Weights of a small GPT-style language model, trained from scratch on English Wikipedia.
Size: 16 layers, 5 heads of 64, MLP 512 SwiGLU, vocabulary 8192, 19.8M parameters.
Architecture: RMSNorm before each block, learned positions.
Training: 628M tokens, 9581 steps.
Each number is 128 + 32 x the weight over its row's rms, rounded and kept within 0 to 255. Layers, rows and columns count from 0. The size above them is the row's rms in percent of the matrix's.

# layer 8 MLP up, 512x320, rms 0.0458, rows 477-511, columns 64-127
size [101 113  94 107 104  95  92 101  97  87  92  92  94  93 105 104  90 106  89  93  96 112 107 100 109  94 117 106  98  97 102  82  96 102  91]
[[ 97 136 120 119 109 106 147  97 138 129 127 135 120 110 137 112  96 152 120 148 138 144 143  92 218 155 139 161 149  79 132  80 132 108 131 131 114  85 103 119 155 126 145 133 125  94 201 174  84 130 101 174 131  63 125  98 137 129 110  90 137  84 124 167]
 [170 155 168 147  85 142 112 102 107 152 134 146 112 146 114 184 182 116 149 164  97 122  65 104 135 186  97  93 132  86 101 130  61 119 134 139 212 118 137 141 104  98 202 207 210 133 126 109 165 172 154 103 140 136 150 111  93 170 122 151 111 112 117  82]
 [109 156  74 116  60 151 113 122 109 115  76 172 128 132 112  93 155 120 169 130  71 102 125 134  88 104 119  69  49  88 116 137 153 146 153 124 152  73 139 123 173 117 127 130 155 153 122 135 111 198 147  96 137 179  85 145 181 151 100 175 131  96 115 156]
 [189 187 127 167 169 173  42 164 161 132  85 103 144 149 109 103  99 132 133 106  99 164 123 121  91 110 116 128 125 103 154 129 134 155  79 162 114 126 176 172  98 106 149 101 136 179  88 136 195 115 149 167 137 153 146 130 151 101 139 207 126 106 199  92]
 [131 114 169 165 116 137 104 134 120  79 131 184  95 117 147 160 130 129 103 124  98 205  45 156 173 132 101  93  63 111 119 169 160  82  90 176 146 119 149 160 191 129 136 140 114 124  59  80 165 146  72  94 117 115 182 125 155 115 148  54 109  78 158 121]
 [185 114 132 190 174 141 131 125 114 156  83 164 152 101 143 107 139 134 117 181 146 144 122 138 169 150 137 111 156 134  78 199 155 131 165 125 103 174 140 101 120  57 134  94  95 128 144 193  85 151 160  60 123 123 120 109 113 132 100 115 151 132 185 120]
 [124 175 121 124  92 127 121 116 159 132 111 222 125 146 121 146  57 176 151 157 107 148 105 155 219 131 126 167 112  79 113 100 165 132 137 160 140 163  99 129 190 146 118 137  73  87 126 190 112  99  71 113  99 143 135 144 111 134  87 197 162 142 151 140]
 [ 68 125 152 156 164 105 130 161 134  79 111 104 126  58 193  81 138 102 106 157 149 107  82 166 171 108 110 100 143 165 152 145 110 141 110 164 114 125 149 125 153 113 113 126 152 173 106 140  85 143 127 132  93 176 139 120 150  93  88  60 121  83 140 128]
 [161 131 145  78 146  49 164  90 150 126  65 114 106 170 146 105 134 142 138 117  95 112 216 114 136 104 145 140 152  98 105 113  69 133 144 131  78  64 117  67 128 147 127  58  75 120 165 117 140 140 134 207 105  59  86 108 115 170  32 179 152 107 157 179]
 [142 120 129  87 163 149 141  75 166 107  91 136 190 148 149 118  96 137 192  98 110 163 131 145 154  80 118 193 145  60  85 119 162 128  72 122 175 184 121 105 131 120 119 106 114  98  79 143 158 121 139 127 172 174 201 164 122  85 153 138 124 111 103 168]
 [123 135 139 153 121 135  91 144  99 113 115 128 147  81 130 125 106 116  73 169 149  96  85 147 173 129 149  95 105 112 108 148 159 131 127 109 119 172 147 189 136 137 143  86 163 134 190  73 132 137 170 153 121  99  96  47 146 139 150  99 110  97 178 117]
 [127 155 173 218 190 128 120 145 152 145  91 111 121 116 128 144 137 128 139 108  99 184  83 105  99 181 140  66 149 122 118 128 162 120 138 135 166 151 120 186 103  90 142 154 191 144 119 169 111 129 117 136  92 166 144 156 131 116 123 133 140 110 128 134]
 [122 106  75 101 117 156 104  99 105 172 107 143 178 175 132 115 106  96 125 133 133 142 142 113 178  88 128 125 143 143 114 148 134 174 136 147 151 115 149 127 154 149 126 118 125  55 126 134 104 104  61 152 144  70 151 124  90 188  85 133  49  98 132 152]
 [150 111 135 156 125 130 109 130 128 145  97 187 108  73 165 159 105 164 170 144 117  88 145  39 131 116 177  84  88 134 140 105 182 152 139  71 157 151 139 161 128  67 167 203  88 164 189 106 158 132 115 119  93 146 117 169 179 119 128 117  86 140  97 108]
 [187 153 143  96  94 100 135 103 176 121 133  91 104 172 143 124 116  95 101 123 219 125 185 121  86  90 110 134 112 155 104 161 140  77  87 158  81 130 170  39 169 152 165 152 111 227 106 114 177 136 112 136 137 105 107 145 153 153 151 154 116 122  47 120]
 [ 94 155 205  69 125 115 151 144 126 120 157 127 114 125 127 115 113 171 109 139 156 128  93  72 113 144  92  89 208 180 141 171 131  37 144 112 130 131 185  70 156 166 141  31  98 161 106 138 133 194 178 125 104 141 104 112 170 117 152  89 136 114 134  87]
 [136 176  73 117 145  89 150 101 171 107 142 109 105 140 114 128 145 161 153 146 134 189 136 118 172  85 133 157 168 134 109  25 143 129 152 143 119  80 174 166 137 139 159  50  91 161 119 110  61 113 169 112 123 153  74 150 124  96 138 118 172 154 132 147]
 [ 99 171 123 158 138 134 119 106  94 142  95 105 100 164 124  71 138 116 150 123 202 146 130 133 106 168 128  71  57  79  97  33  89 111 119 114 175 126 135 160 117 146 145 142 136 120 162 140 157 155 156 122 138  57 140 151 115  56 130 128 129  97 136 109]
 [110  95 125 132 123 150 163 116 159 161 143 181 153 126 119 153 143  84  97  96 137 153 146 126 101 162 116 128 183 109  73 116 112 124 134 132 114 114 157 194 124 175 130 129 115 150 133 157  89 120 174 156  92  91 236 119  97 157 140 137 141 122  73  92]
 [147 131  87 115 161 130 129 105  97 137 168 115  96 161  73 219 104 136 192 176 153 114 170 130 153 105 161 195  90 145 110 149  97 122 133  81 129 193 115 155 133 138 106 183 115 172 100 122  94 130 122  69 112 128 121 126 108  92 128 104 144 159 125 156]
 [134 115 124 108  91 113 133 151 166 104  96 161 107 126  80 104 153  92 154 135 116 121 120  71 203  72 185 151  85 206 132 129 105 153 124 122  94 102  84  98 176 129  81 109 142 101 161 130 119 151 124  82  90 173  64 164 108 119  98 127 113 138 151 155]
 [190 160  74  79 163 133  87  80 121 139 194 107  77  81 146 138 110 114 112 137 106 124  94 144  42 112 155  75 130 119 118 120 139  99 129 129  93  87 123 160 166 167 132 150 137 124 184 205 171 109 181 127 125 151 146  97 147  87 139 141 143 137 141 123]
 [181 164 121 104 163 136 102 108 106 207 157 105 154  64  98  80 136 104 128 130 113  75  55 122 158 123 168 141 123 161 164 186  98 135 155 101 106 107 178 109 148  95 134 107  98 108 146 156  97 154 149 116 131 166 163 105 168 144 111 129 124  96 133 137]
 [105 116  77  92 138 103 117 101 118 111 159 165 126  93  98 157 145 118 110  66 100 149  95 120 131 150  95 137 175 154  54 194  85 178 163 124 161 143 156 150 135 170 165 131 114 123 163  64 154 202 150 106 174 149  74  69  56 158 162 168 108 116 136 127]
 [153 121 114 145 103 114 154 161 167 117 154 115 134 132  93  98  80  93 119 120 141 170  97 129 117 129 151 153 163 118 191 117 146 179 196 105 123  21 121 120 178 134 166 134 161 119 125 130 194  77 120  89 108 166 187  97 120 132 157 186 100 113 154 116]
 [ 85 104 142 170 104 124 141  78 133 108 162 151  93 142 130 119  68 153  64 113  96 113 157 159 102 123  94 117 174 166 151 116 136  76 125 118 115 113 139 138 131  78 179 155  81  43 151 118 152 135 174 156 160 163 119 151 135 117 151 147 142 221  78 139]
 [108 116 152  70 135 111 117  82 137 130 169 170 177 115 117  93 153  92 101 116 150 140 146 134  50 103 124 146 131 124 148  67 132  89  77 120  89 126 141 105 185 128 149 141 142 118 111 100 112 198 133 101 191 176 131 111 160  96 131 120  65 121 127 143]
 [112  83  66  79 132 106  72 159 157 172  74 105 153 122 131 108  81  95 117  71 114 126 128  29 119  85 103 161 138 173 153  95 131 142 172 118 138 203 163 139 137 138 137 156 120 171 155 140 113 108  54 129  87 130 130 152 153 109 110 145 140 107 148 105]
 [162 102 104 149  94 120 152  82 198 156  82  46 118 124  72 127 163 132 171  90  73 206 117 206 133  57 143 111 150  85 109 167 145 106  96 172 161 142 166 163 140  70 119 151 174  92 143  79 164 145  45  91 109 139 199 166 169 132 155 138 122 138 114  89]
 [ 80 153 142 123  62 169 123  96 124  46 128 147  69 133 122  85 132 115 165  75 170 143 178 160 133 151  96 150 124 137 113 172 121 171  60  65 118 134  94 132 168 105 139 152 119 154 123 147 163  97 140 132 154 128 108  99  88 143  93  94 171 178 165 152]
 [189 111 182 165 164 142 128  94 158 124 103 153 100 127 180 172 198  84 128 114 114 133 146 148 142  84  99 141 188 126 165 145  69 129  95 157 152  85 159 109 152 175 141  94 135 129 119 119 150  96 131 156 143 104  70 106  59 103 118  83  87 156 131 117]
 [131 185 147 157 152 150 156 162 130 126  77  77 105 120 117  80 175 157 106 133 117 213  60 164  94 130  78 125 131  51 130 116  84 134 118 120 128 114 149 102 144 152 123 122 119 146 118 122 144  81 149 161 107 132 138 138 172 135 131 101 145 141 117 125]
 [137 140 137 120 200  75 185 152 157  96 146 102  83 169 123  79  82  59 143 151 179  91 123 141 108 175 158 144  53 148 186 141 129  98  77 131 158 155 152 109  89  91 139  91 140 143  96 116 150 138 211 155 116 173 138 136 103 108 111  99 123  82 132 101]
 [117 116 106 137 186 157 152 114 116  83 129 150 168 130 129 125  60 135 166  95 193 146 104 141 196 122 204 166 130 132 118  83 124 194 127 108 126 131 107 123 107 152 155 145 121  99 135 150 122  92 107 139 218  81 154 145  77 107 120 121 120 124  91 109]
 [101  95  96 139 114  81 121  74 141 135 120 148 115 119 166 128  66 109 162 134 133  87 117 119 202 168 109 208 139 112 130 117 155 142 108  76 153 149 113 101 144 140  67 191 149 167  94 100  93 156 122  68  72 105 137 135 163 150 146 146 130 136 138 168]]
# layer 8 MLP down (transposed), 512x320, rms 0.0415, rows 477-511, columns 64-127
size [ 95 112  91 106 106  96  84  97 100  82  97  94  97  91 102 106  94 108  92  89  96 110 103 102 104  98 120 109  99  95 104  86  98 105  93]
[[125 153 119 141 115  99 109  90  96 115 141 125 149 119 143 104 136  90 104 132 109  73 113 177 129 175 110  86 152 132 135  92  88 135 102 127 139 171 166 173 141  98 127 110 125 200 110 142 110 142 135  96 161  96 157  44 182  83  99 188 135 155 154  95]
 [142 130  98 112  99  55 151  91 145 106 101 146 126 168 136 118 123 124 102 153 118 131 159 165  68 204 174 139 107 177  92 127 125 132 129 167 106 102  28 168 143 118  44 122  67 117 117 126 122 171  80 148 152  96 180 162 117  87 132 182 113 128 140 137]
 [102 101 161 108 144 126 119 157 134 118 153  28 128 179 141 155  60 118 163  79 182  99 162  86 178 162 167 185 160 184 137 111 135 146 135 115 117 141  71 150  93 158 148 106 116  92 183 149 118  97 156 143 150 127 130  86 104 135 157 108 127 168 106  68]
 [100 113 190  74 149 111 151 160  69 102  70  70 189 126 107 169  73  47 150  87 165  88 145  90 181 111 150  99 165  92 136  72 128  44 125 139 115 156 149 113  99  90 112 125 116 146 174 178 148 129  83 130 117  68 168 138 116 157 140 170 150  92 140 133]
 [130 119 120 162 140 238 171 128 105 153  80 187  76 121 122 189 119 123  98 137 116  83  90 137 165  94  86 135 150 138 149 108  95  96 139 139 166 134 126 148  91 145 196  87 189 165 147  63 131 138  70 136 107 120 130 130 159 164 117 163 134 108 140 123]
 [105 123 129  63  74 127 156 109  95  87 174 110 194 125  90 156 142 112 149 121 134  58  85 147 124 103 163 156  92  85 100  83 131  94 115  63 132 136  98 158 135 170  72 164  94 108 154 141 108 131 138 137 112 120 148 143 155  70 212 164 133 152  98 177]
 [110  91 144 125 135  98 109 134  79 111 171  76 110 124  86 104 171  61  97 124 151 124  51 168  56 102 116 133 131 117 136 150  95  81  57 125 151 124  94 104 104 156 150 107 184 107 105  85 147 122 126 140 139 161  98  96  83 155 151  85 117 106 106 144]
 [126 148 143 102 186  95  73 185  90 189 186 115 151 118 197 117 152  81 186 110 102 120 101 136 116 122 142 121  39 104  89  66 107 116 141  76 141 160 145 168 151 158 128  49 126 149 107 113  99 160 149 147 184 149 137 130  87 130  77 114 142  72  95 147]
 [ 45 151 142 119 118  61  93 143  91 169 162 149  99 161 159  82  85 136 168  91 141 128 148 158 158 172 119 167 108 157 184 156 110 154 149 126 148 108 147 134  81 109 144 109 139 133 115 176 145 138 176 102 152 186 138 102  98  68 184 105 143 119  80  63]
 [133  95 138 127 146 106  69 141 178 161 137 122  98  94 134 145 163 102 117  98 117 143 108 132  78 134  90  90  81 139 163 148 116 161 125 162 116  82 119 112 169 129 134 147 140 160 136 154  70 129 144 103 117 154 100 104 160 105  75 130 121 142 101  86]
 [ 43  92 103 169 109 195 108 147 137 132 170 157 127 207 118 130 141 109 131 127 110 153 133 119 108 114 197 125 138 143 129 141 170 188 146  77 175  75 112 162 155 124  92 144 112 118 122 153 109 103 105 158 119  65 137 169  63  47 158 128 130 168 164 123]
 [171 133 126 105 104  82 151 122 136 148 166 171 102 160  91  75 123 114 140 173 136  80 121 151 144 119 131 215  79 142 120 116  90 127  87 188 125  77 142 118 139 115 107 140 121 128 108  88 172 103  91  76 170 161 150  96 169  82 155 129 145 143 110 129]
 [164  93  87 123  96 146 193 192 147 115 110 185 113  72  56 163 168 130  91 171  88 141  99 112 142 151  91  89 141 108  95 125 134  72 169 172 111 124  54 133  80 104 140 132 148  96 137 135 136 157  91 115 148 162 130 146 125 119 140 165 117 136  85 115]
 [117 117 120 137 178 152  64  95  84 149 128  62 104 151 115  67 124  74 128 150 196 152 113 130 112 227 101 111 129 153 140 107  73  68 123 154 118 134 124 118 115 167 160  93 123 152 151  88 105 155 152 167 197  76  73  96  77 119 118 108 125  78 157 123]
 [121 138  76 116 144 171 110  98 147 122 158 178 126 120 182  75 146  68 119 143 154 155 121  91 144  91 167 132 110 125 121 120 145 161 136 133 103 169 145 185 122 148 125 123 141  64 132 122 124  69 127 198 133  96 133 140 118 143 105 102 116 118 201 166]
 [137  85  44 201 164 164 179 138 123 106 127 162 102 150 140 111  94 132 154  89 107 176 158 146 125 152 132 126  88  43 140  74 134 163 111 109  96 110 171 132 118 164 112 160 170  77  92 113 158  65 101 124  81 127 143 211  76 165 133 146 111 220  97 115]
 [105 132 156 101 142 123 134 188 128 141  89 129 108 145  80  80  72 125 134 121  96 103  89 172  89 161 173 222 133 184 141 111 120 135  49  94 111 111 129  79 160 138 111 165 186  58 148 167 175 116  92 137  70 116  86  77 189 121 105 180  65  69 105 134]
 [106 126  92 139 170 166 163 211 140 175 113 163 150  74 120 188 149  69 144 144 100 117 157 171 175  94 144  94  86 121  77 128 130  76 146 122 132 126 115 132 139  98 136 126 118  98  56 111 130 124 101 121  83 183  95 181 141 166 162 128 100 107 100 167]
 [ 86 109 128 112 169 118  63 151 127 171 140 111 110  89 191 135 144 133 139 103  80 135 133  96 190  89 138 132 122 157 132 140 139 112 125 129 152 185  87  72 104  90 123 129 126 126 139 117 112 117 154 148 181 129  79 148 144 170  79 154 140 123 145 172]
 [165 103 119 119  51 255  91  83 115 113 166 156 109  98 177 145 123 115 143 134 141 174 132  93 136 139 110 115 182 186 140 170  69 160 145 140 104 130 171 159  63 108 148 181 119 106 155  85  93  57 153 153 117 138 108  99 129  93 149  59 113 126 145 136]
 [133 115 154 106 104 177 122 176 152 153 207 135 152 103 153 194 154 113 110 120 119  91 118 180 101 161 155 160 107  81 142 169 138 104 197  99 125 122 157 161 153  98 157 165 104 142 143 171 116 119 157 218 118 184 174 179 163 154 142 141 123 129  79 138]
 [113 120 119 141  33 147 125 140 161 111 144 176 118 122  60 177  98 109 163  94 164 157  98  33 158 105 181 184 123 160 110 113 162 158 140 141 137 141 142 126 181  69 134 154 168 106 160  47  95 137 127 135 157 109 150  95 122 101 146  61  55 165 144 122]
 [188 120 120 167 174 153  74 164 111 130  90 170  94 168  89 181 117 154  96 161 137  74 138 139 121 109 119 139 192 104  64  77  91 134  88 115 112 146 114 109 117 107  92 116 116 111 106 155 116  69 106  92 126 142 101 132 147 121  96 133 115 114 137 168]
 [112 114  65 143 147 210 105 188 142 166 241 156 132  96 165  71 170 120  60 101 125 145 103 103 132  71 162 126 101 146 198 124 129 157 162  91 132  69 174 124 172 153 164 139 217 145  53 108 112 128 109 126 109 118 146 100 123 124 154 124 144 161 120 124]
 [ 85 122 153  98  81 134  88 110  57 143 138  58 216  90 148  90 136 124  77 194  59 114 130 144 144 127  95 115 144 140  86 152 146 111 127 152 140 186 109 101 143 130  91 103 111 148 134 110 161 157 145 103 140  86  93 103 200 133  90 113 174 160 102 164]
 [187 143 185  98 156  61 128 116 122 174 111 102 169 152 141 118 131  79 159 145 161 149 106  80 155 129 150 133 104 140 111  87 160 145 114 200 179 126 134  60 114 178 132  69 220 182 115 131  84  98 127  82 115  97 167 125 124 156 111 151 128  56 138 114]
 [132  92 120 129 166 127 183  47 146 197  88 129 167  57 109 212  93 161 146 168 116  52 130 144 152 153 119 119 125 117 197 139 121 160  77 140  78 123  98 126 109  91 151 122  79 124 202 144 150  87 115 103 118 155 154  95  99 179  61 179 207 121  95 135]
 [166 140 108 132 108 255  85 149  77 120 128 196 118 118 129 121 134 121 137 105 106 185 121 127 176 143 116 106  90 148 127 116 173  68 156 148 153 135 165  91 149  43 109 100 138 109 163 156 151 114 120 114 188 141 134 161 128 119 106  67 118 162 153 121]
 [136 149 115 113 123  77 115 142 135 143 133 127  76 125  86  93  84  89 189 178 146  85  98  96  52 157 148 158  92 143  94 141 154 154 141  75 165 121 110 105 127 127 115 118 140 135 186  87 157 142 190 125  97 132  65 144  78 106  72 105 110 105 149 178]
 [101 137 151 104 133  48 135 130 134 100 185  99  63 156 106 134 141 159 120 131 131 174 104  98 119 149 108 124 125 148 104 101  92 116 197 120  72 174 120 154  74 141 130 104 103  91  60 188 133 125 146 153 201 153 132 119 103 111 182 167 140 110 116  69]
 [ 90  95  97  84 108  96 109 147  49  94 120  57 129  93  91 137  83 116 112 184 123 151 153  97 108  99 142  81 114 147  81  84 153  63 146 154  81  71 129 163 139  60 171 126 122 162 101 129 102 203 136 142 142 147 131 151 113  70 173 127 148 126  84  80]
 [110 159 125 111 100 222  91  80 151 114 154 132 200  71 152 141 121 119 135  96 137 122 147  70  90 113 193 121 160 112 142 139 122 131 121 179 181 137 142 114 122  95 119 170  46 143 137  81 122 140 107 145 148 135 153 204 103 121 140 114 137 135  95 116]
 [123 138 123 154 131 136  88 168  70 134  82 140 214 102 163 147 221 162 142 155 150 142 146 174 176  88  79  66 127 140 140 148 134 160 192 100 115 154 111  80 151 190 147 173 122 120 125 103 108  93  67 141  78 135 144 134  91 133 105 181 125 106 179 143]
 [129 139 114 113 115 183  99  89  57 196 152 109 145 142 127 126 173  99  86 197  72 121  95 108 116 177 109 128 112 151 160 129 138 143 137 194 160  77 140 134 132 154 113 158 145 112 132 117 178  89 102  67 118 156  76  98 154 164 140 108 195  98  84 113]
 [ 99 165  82 166 133  44 103 119 161 139  53 127  95 153 160 128 180 126 108 141  69 117 104 161 105 222  99 100 139 123 153 122 128 161 116 130  63  85  75 136 128 115 141 111  94 130  94 100 132 157  93 105 148 155 188 126 153 148 112 155 118 123 132 124]]
# layer 8 MLP gate, 512x320, rms 0.0452, rows 478-511, columns 64-127
size [103 102 104  93 103  98 101 101  88  95  88 103  95  98 110  94 107  96  77  94 112 106  99 104  98 112 108 102  96 105  81  99 102  93]
[[138  84 134  84  95  94 141 146 122 127 121  95 216 139  97  81 153 117  95  94 177 118  64 164 179 155 116 123 184  90 169 161  87 179 161 125 108 112 135 164 153 163 138 141 140 112 127 139 117 118  90 150 123  56 159 162  77 112  85 116 132 182 146 108]
 [141  28 107 143 136 135 137 214  76 103 106  99 115 121 174 123  60 179 168 113 117 160 100 154 134 144 141 149 108 159 135 170 119 134 101 150 134 154 142 148  92 133 183 120 137  96 160 176 134 133 134 145 126 120 117 144  89 105 181 142 157 142 122 139]
 [ 92 112 132 138 138 100 131 169 145 132 102 138 126 100 150 125 121 138 118 148 108 137 120 137  81 158  92 107 191 197 145 124  99  93 127 131 110 154  76 132 150 104  78  52  98 128 122 160  85 129 120 139 124 107 102 144 153  73 133 121 136 109  93  84]
 [117 130 133 110 100 102  94  73 126  35 123  90  98 129 161  92 167 112 188 132 113 132 164 148 162 149 201 111  85 128 163 182 132 172 125  87  98  70 128 110 168 131 105 148  45  42 177 195 157 115 165 144 168  91 127 109 127  89  62 114 116 107 128 196]
 [191 146  89 126 106 127 113 162 143 155 145 135 176 184 109 105 129 151  98 116 150  96 145 156  86 157 229  76  91 122 104 141 163  88 101  72 176 166 111 175 107 129 129 183 143  92 139 137 137 136 112 139 151 142 157 166 121 113 142 113  98 117 137 158]
 [122 128 195 111  85 138 145 106 144 148  92 142 169 166 147  95  48 160 109 160  68 138 124 106 110 125 126  89 122 135 124 146 191 205 162 123  75 173 141 133 183  96 131 130  87 134 166 163 105 195 124 135 138 131 115 143 195 115 149 132 172 139  95 101]
 [114 124 132 170 143 126 136 171 198  39 138 171 181 100 118 131 174  98 166 116 216 149 132 105 142 144 186 144  77  70 116 108 120  84  88 113 133 119 118 111  75 132 140  72  79 153  90 105  97 177 166 146 129 107 211 191 101 132 131 115  88 100 137 184]
 [144  89 123  80 125 130 146 156 168  92 164 125 138 116 159 115  98 146 129 142 121 155 196 123 130 110 167 127  93 153 131 134 132 116 116 149 126 118 139 110  92  59  54  99 123 119 108 125 144 127 160 142 137  99 120 135  80 122 103 153 173  77  83 103]
 [140 119  69 109 135 110 167 121  72  95 155 129  90 111 129 118 168 134  99 116 147 129  94 119 120 165 152 110 154  77 102 128 122 131 144  91 141 146 184 152 121 136  92 144 143 159 182 142 158 108 166 221 159 114 150  96 128 121 164  81 126 149 129 152]
 [177 120 144  71 175 106 132 133 119 126  92 118 237 198  74 113 164 133  82 145 121 140 136 194  96  87 205  98 169 123 100  66 140 161  82  97 115 142 142 210 117 136 130 149  58 171 100 160 124 157  81 128 136  91 171 115 142 112 153 102 103 137  94 178]
 [120 192 136 126  57 138 131 150 166 104 158 126  92 156 141  73 140 112 140 112 108 129 178 142 132 142 177 140  73 193 164 128 146 149 194 111 125  36 105 142 148 156 152 197 133 115 163 161 113 134 161 177 129  88 102 119  91 146 125 121 135 176 127 161]
 [136 101 165  79 105 111 110 157 129  97 118  78 137  83  81 121 124 124 195 102 143 119 107 155  89 100 121 102 173 127 117 209 156 118 125 129  99 109 177 106 108 149  99  98 134 137  63  97  97 165 131 131 132  98 122 137 158  80 133 119 171 133  89 122]
 [159 118 174  99  93 120  83 102 115 116 148  68 136 128 117 107 170 124 142 113 157 174  86 153  65 208  93 125  90 161 148 178  89 101 173 149 105  96 212 111 160 197 107  85 116 141 146 190  97 151 186  95 153  98 179  70  81  93 120 113 123 158 134  73]
 [ 84 124  93 161 113  91 129 116 143 132  96 144 130 103 130 112 160 120 163 148 180 134  88 135 206 148 122 146  82 159 137 150 135 147  99 145  97 125 129 145 124 182 130  96 135  98 129  97 124 107 139 119  92 110 170 174 130 169 140  78 121 103 120 176]
 [105  59  96 153  95 114 146 190 140 127 158 122 172 113  75 126  77 152 141 153 123 117  86 178  80 116 123 108 161 116  70 150 114 108 100 117 151 156 106 131  99 101 102 125 121 195 127 152  82 196 140 113 155 170 150 107 136  96 171  94 117 155  92  91]
 [110 172 120 149 155 127 209  61 134 151 185 133 117 126 138 143 168  66 112 117 168 183 146 131 157 156  61  79 176 117  90 136 124 123 136 151 165 125 163 110 171 190 134 159  87  76  82 207 113 101 149 125 156 142 116 186 138 122 111 121  87 123 104  56]
 [106 101 203 134 112  97 108 110 160  82 113 147 159 119 116  71 130 120 141 111  60 134 138 151  90 151  92 101 123 154 156 124 136 107  79 160 152  74 165 131 141 203 134 135 141 102  90 131 171 105 149 154 104  78 125 149 140 160  82 151 136  47 133 127]
 [184 175 139 130  87 146  91 184 129  86 149 108 173 163 129 152 132 122  72 101 101  90 103 121  66 137 112  67 104 138 133 132 109 110 204 206 147  76 127 108  90 150 146 122 137 158 121 133 191 149 134 126  55 166 132 158 117  90 172  97  91 145 119 102]
 [106  85 103 102 159  86  91  73  88 118 119 119 136  85 156 115 127 106  63 154 162 159 109 154 206  96 120 133 110  92 109 137 103 170 136  82 156 150 110 106 154 149 145  93  96 116 125 117 142 127 160 102 171 128 128 100 140  49 151 112 126 149 134 115]
 [ 92 162 131 169  98 137  83 107 130 127 195 145  81 188 134 108 146 137 135  98 172 161 153 117 128 186 111 155 136  86 149  44  87 101 122 135  73  47 138 158 139 101  55 104  77 139 129 146  91 142 177 128 170  79  92 133 110 100 128  97 127 161 174 137]
 [123 121  98  79 121  88 163 140 156 168 150  77 139  61 103 159 137 157 146 144 102 120  88 144 167 125  90  86 157  81 109 101 108 123 136 114  90 138  80 163 147 190 154 115 169 170  72 175 120 133 193 168 157 118  94 148 106  87 124 110 129 117 154  89]
 [103 133 142 137 112  98 147 125 118 166  99 134 134 141  90 136 130 138 156 129 157  79 183 120 142 149  91 143 157 114  79 129 101 135  98 145 103 129  98  78 160 187 113 112 154  84 134 140  61 151 166 129  82 144 161 120 121 133 134 172 137 121  67 187]
 [ 73 112 126 129  80 115 165  98 140 147 117 120  88 110  94 123 100 135 154 136 112 145 102 152  98 150 145 105 135 103 119 109 134  92  57 146  99  88  74 128 106 138  92 144 133  68  88 167  83 104 148 164 101 139 165 163 131  99 102  90  97 209 103 106]
 [136 156 157 111 154 111 112 134 118 142  83  95 108 224  84 159 197 176 167  91  86 168 134 175 130 128  85  97 138 118 171 127  79 103 154 104 154  56  92 143 144 154 161 130 100  77 101 148 123 124 136 111 140 132  92 107 111 120 119 185 179 146 178  90]
 [156 113 111 120 126 137 149 118 128 175  45 154 157 162 158 165  89 140 164 102 136 111 192  92 152 125 171 168 128 101  71  60 165 140  92 167 139 110 111 121  99 129 168 124 185 132 177 155 147 132 121 178  93  89 144 142 157  92 116 204 107 166  97 154]
 [147 147 151  92  83  88 139  88 192 182  71 120 182 185 139 152 163  83 101 146 153  88 181 170 140 140 117 115 163 115 144  92 121  96 199 136  78 114 156 167  99 158  93 112 112  98 124 184 116 141 149 161 120 136  84 119 141 132  91 134 203  82 132 165]
 [108 126 141 115 118 138 160 133 126 144 107 127  73 114 106  67 108 132  98 177 201  78  64 193 135 149 132  90 167  88  99  83 108 104  96 162 131 148  96  85 169 109 140 103 139 165 171 136 144  93 203 164 111  69 147 116 142 126 121 160 122 145  63 103]
 [157 153 145 150 128 136 116 103 202 144 129 145 129 174  89 109 193  82 126 129 156 144 135  90 171 160 125  97 155 104 150 149 100  41 173 119 117 158 109 102  70 121  86 128 173 138 134 171 100 116 151 178 112 168  99 126  95  90 102 104 162 142 136  93]
 [186 148 161 123 158 124 157 137 183 110  73 146 175 136  98  70 108  72 131 110 111  89 124 181 100 128 119 138 175 165 135 115 191 195 103 147 126 127  94 112 166 138 117 142 119 186 142 149 116 133 126 150 107 108 127 131 201 114 107 165 139 119 166 124]
 [137 127 149 155 127 118  79 153 132  34 137 120 174 127 113 107 134 125 108 149 151  85 125 140 125 173 159  87 101  96  91 117 102  95 148 132 182 178 103 135  84 155 175 120 126 117 138  78 124 126 117 110  94 151  97 118 213 163 167 113 135 121 116 146]
 [137 162 127 160 122 129 123 155  91 218 153 154 167 167 116 141 137 165 133 171 149 133 116  79 110 120 137 123 153 145 163 119 179 118 122 186 108 123 110 109 163  91 122 131 116 152 100  98 120 121 122 139 194 106  90 158 165 127 141 187 114 151 173 161]
 [132 126  94 143 157 124 116 163 155 221 122 173 104  93 132 138 127 116 124 130  89 138 149 159  91 159 151  86  78 129 115  92 167 144 113 171 119 150 182 147 118  99 199 127 111 159  66  22 125 133 185 141  90 171 151 165 155 171 161  63 125 152 167 158]
 [107 125 109  70 148 129 163 169 118 141 179 108 105 150  83 133 125 110 110 116 102 119 116 170  70 102  81  72 171 137  76 144  87  76 154 135  99 115 124 111 141  88  59 105 109  94  89 153 167 133 178  93  90 208  75 156  97 120 130 125 155  86 100 131]
 [ 82 108 137 151 101 109 109 107 160 110 177 128 106 147 112 100 159 105 147 144 128  91 120 134  93 109 118  87 112 196 153 161 139 122  99 167 119 101  73  79 115 128 124 102 112 174 102 107  90 181 170 167 136 160 135  61 144  85  93 131  76 104 100 159]]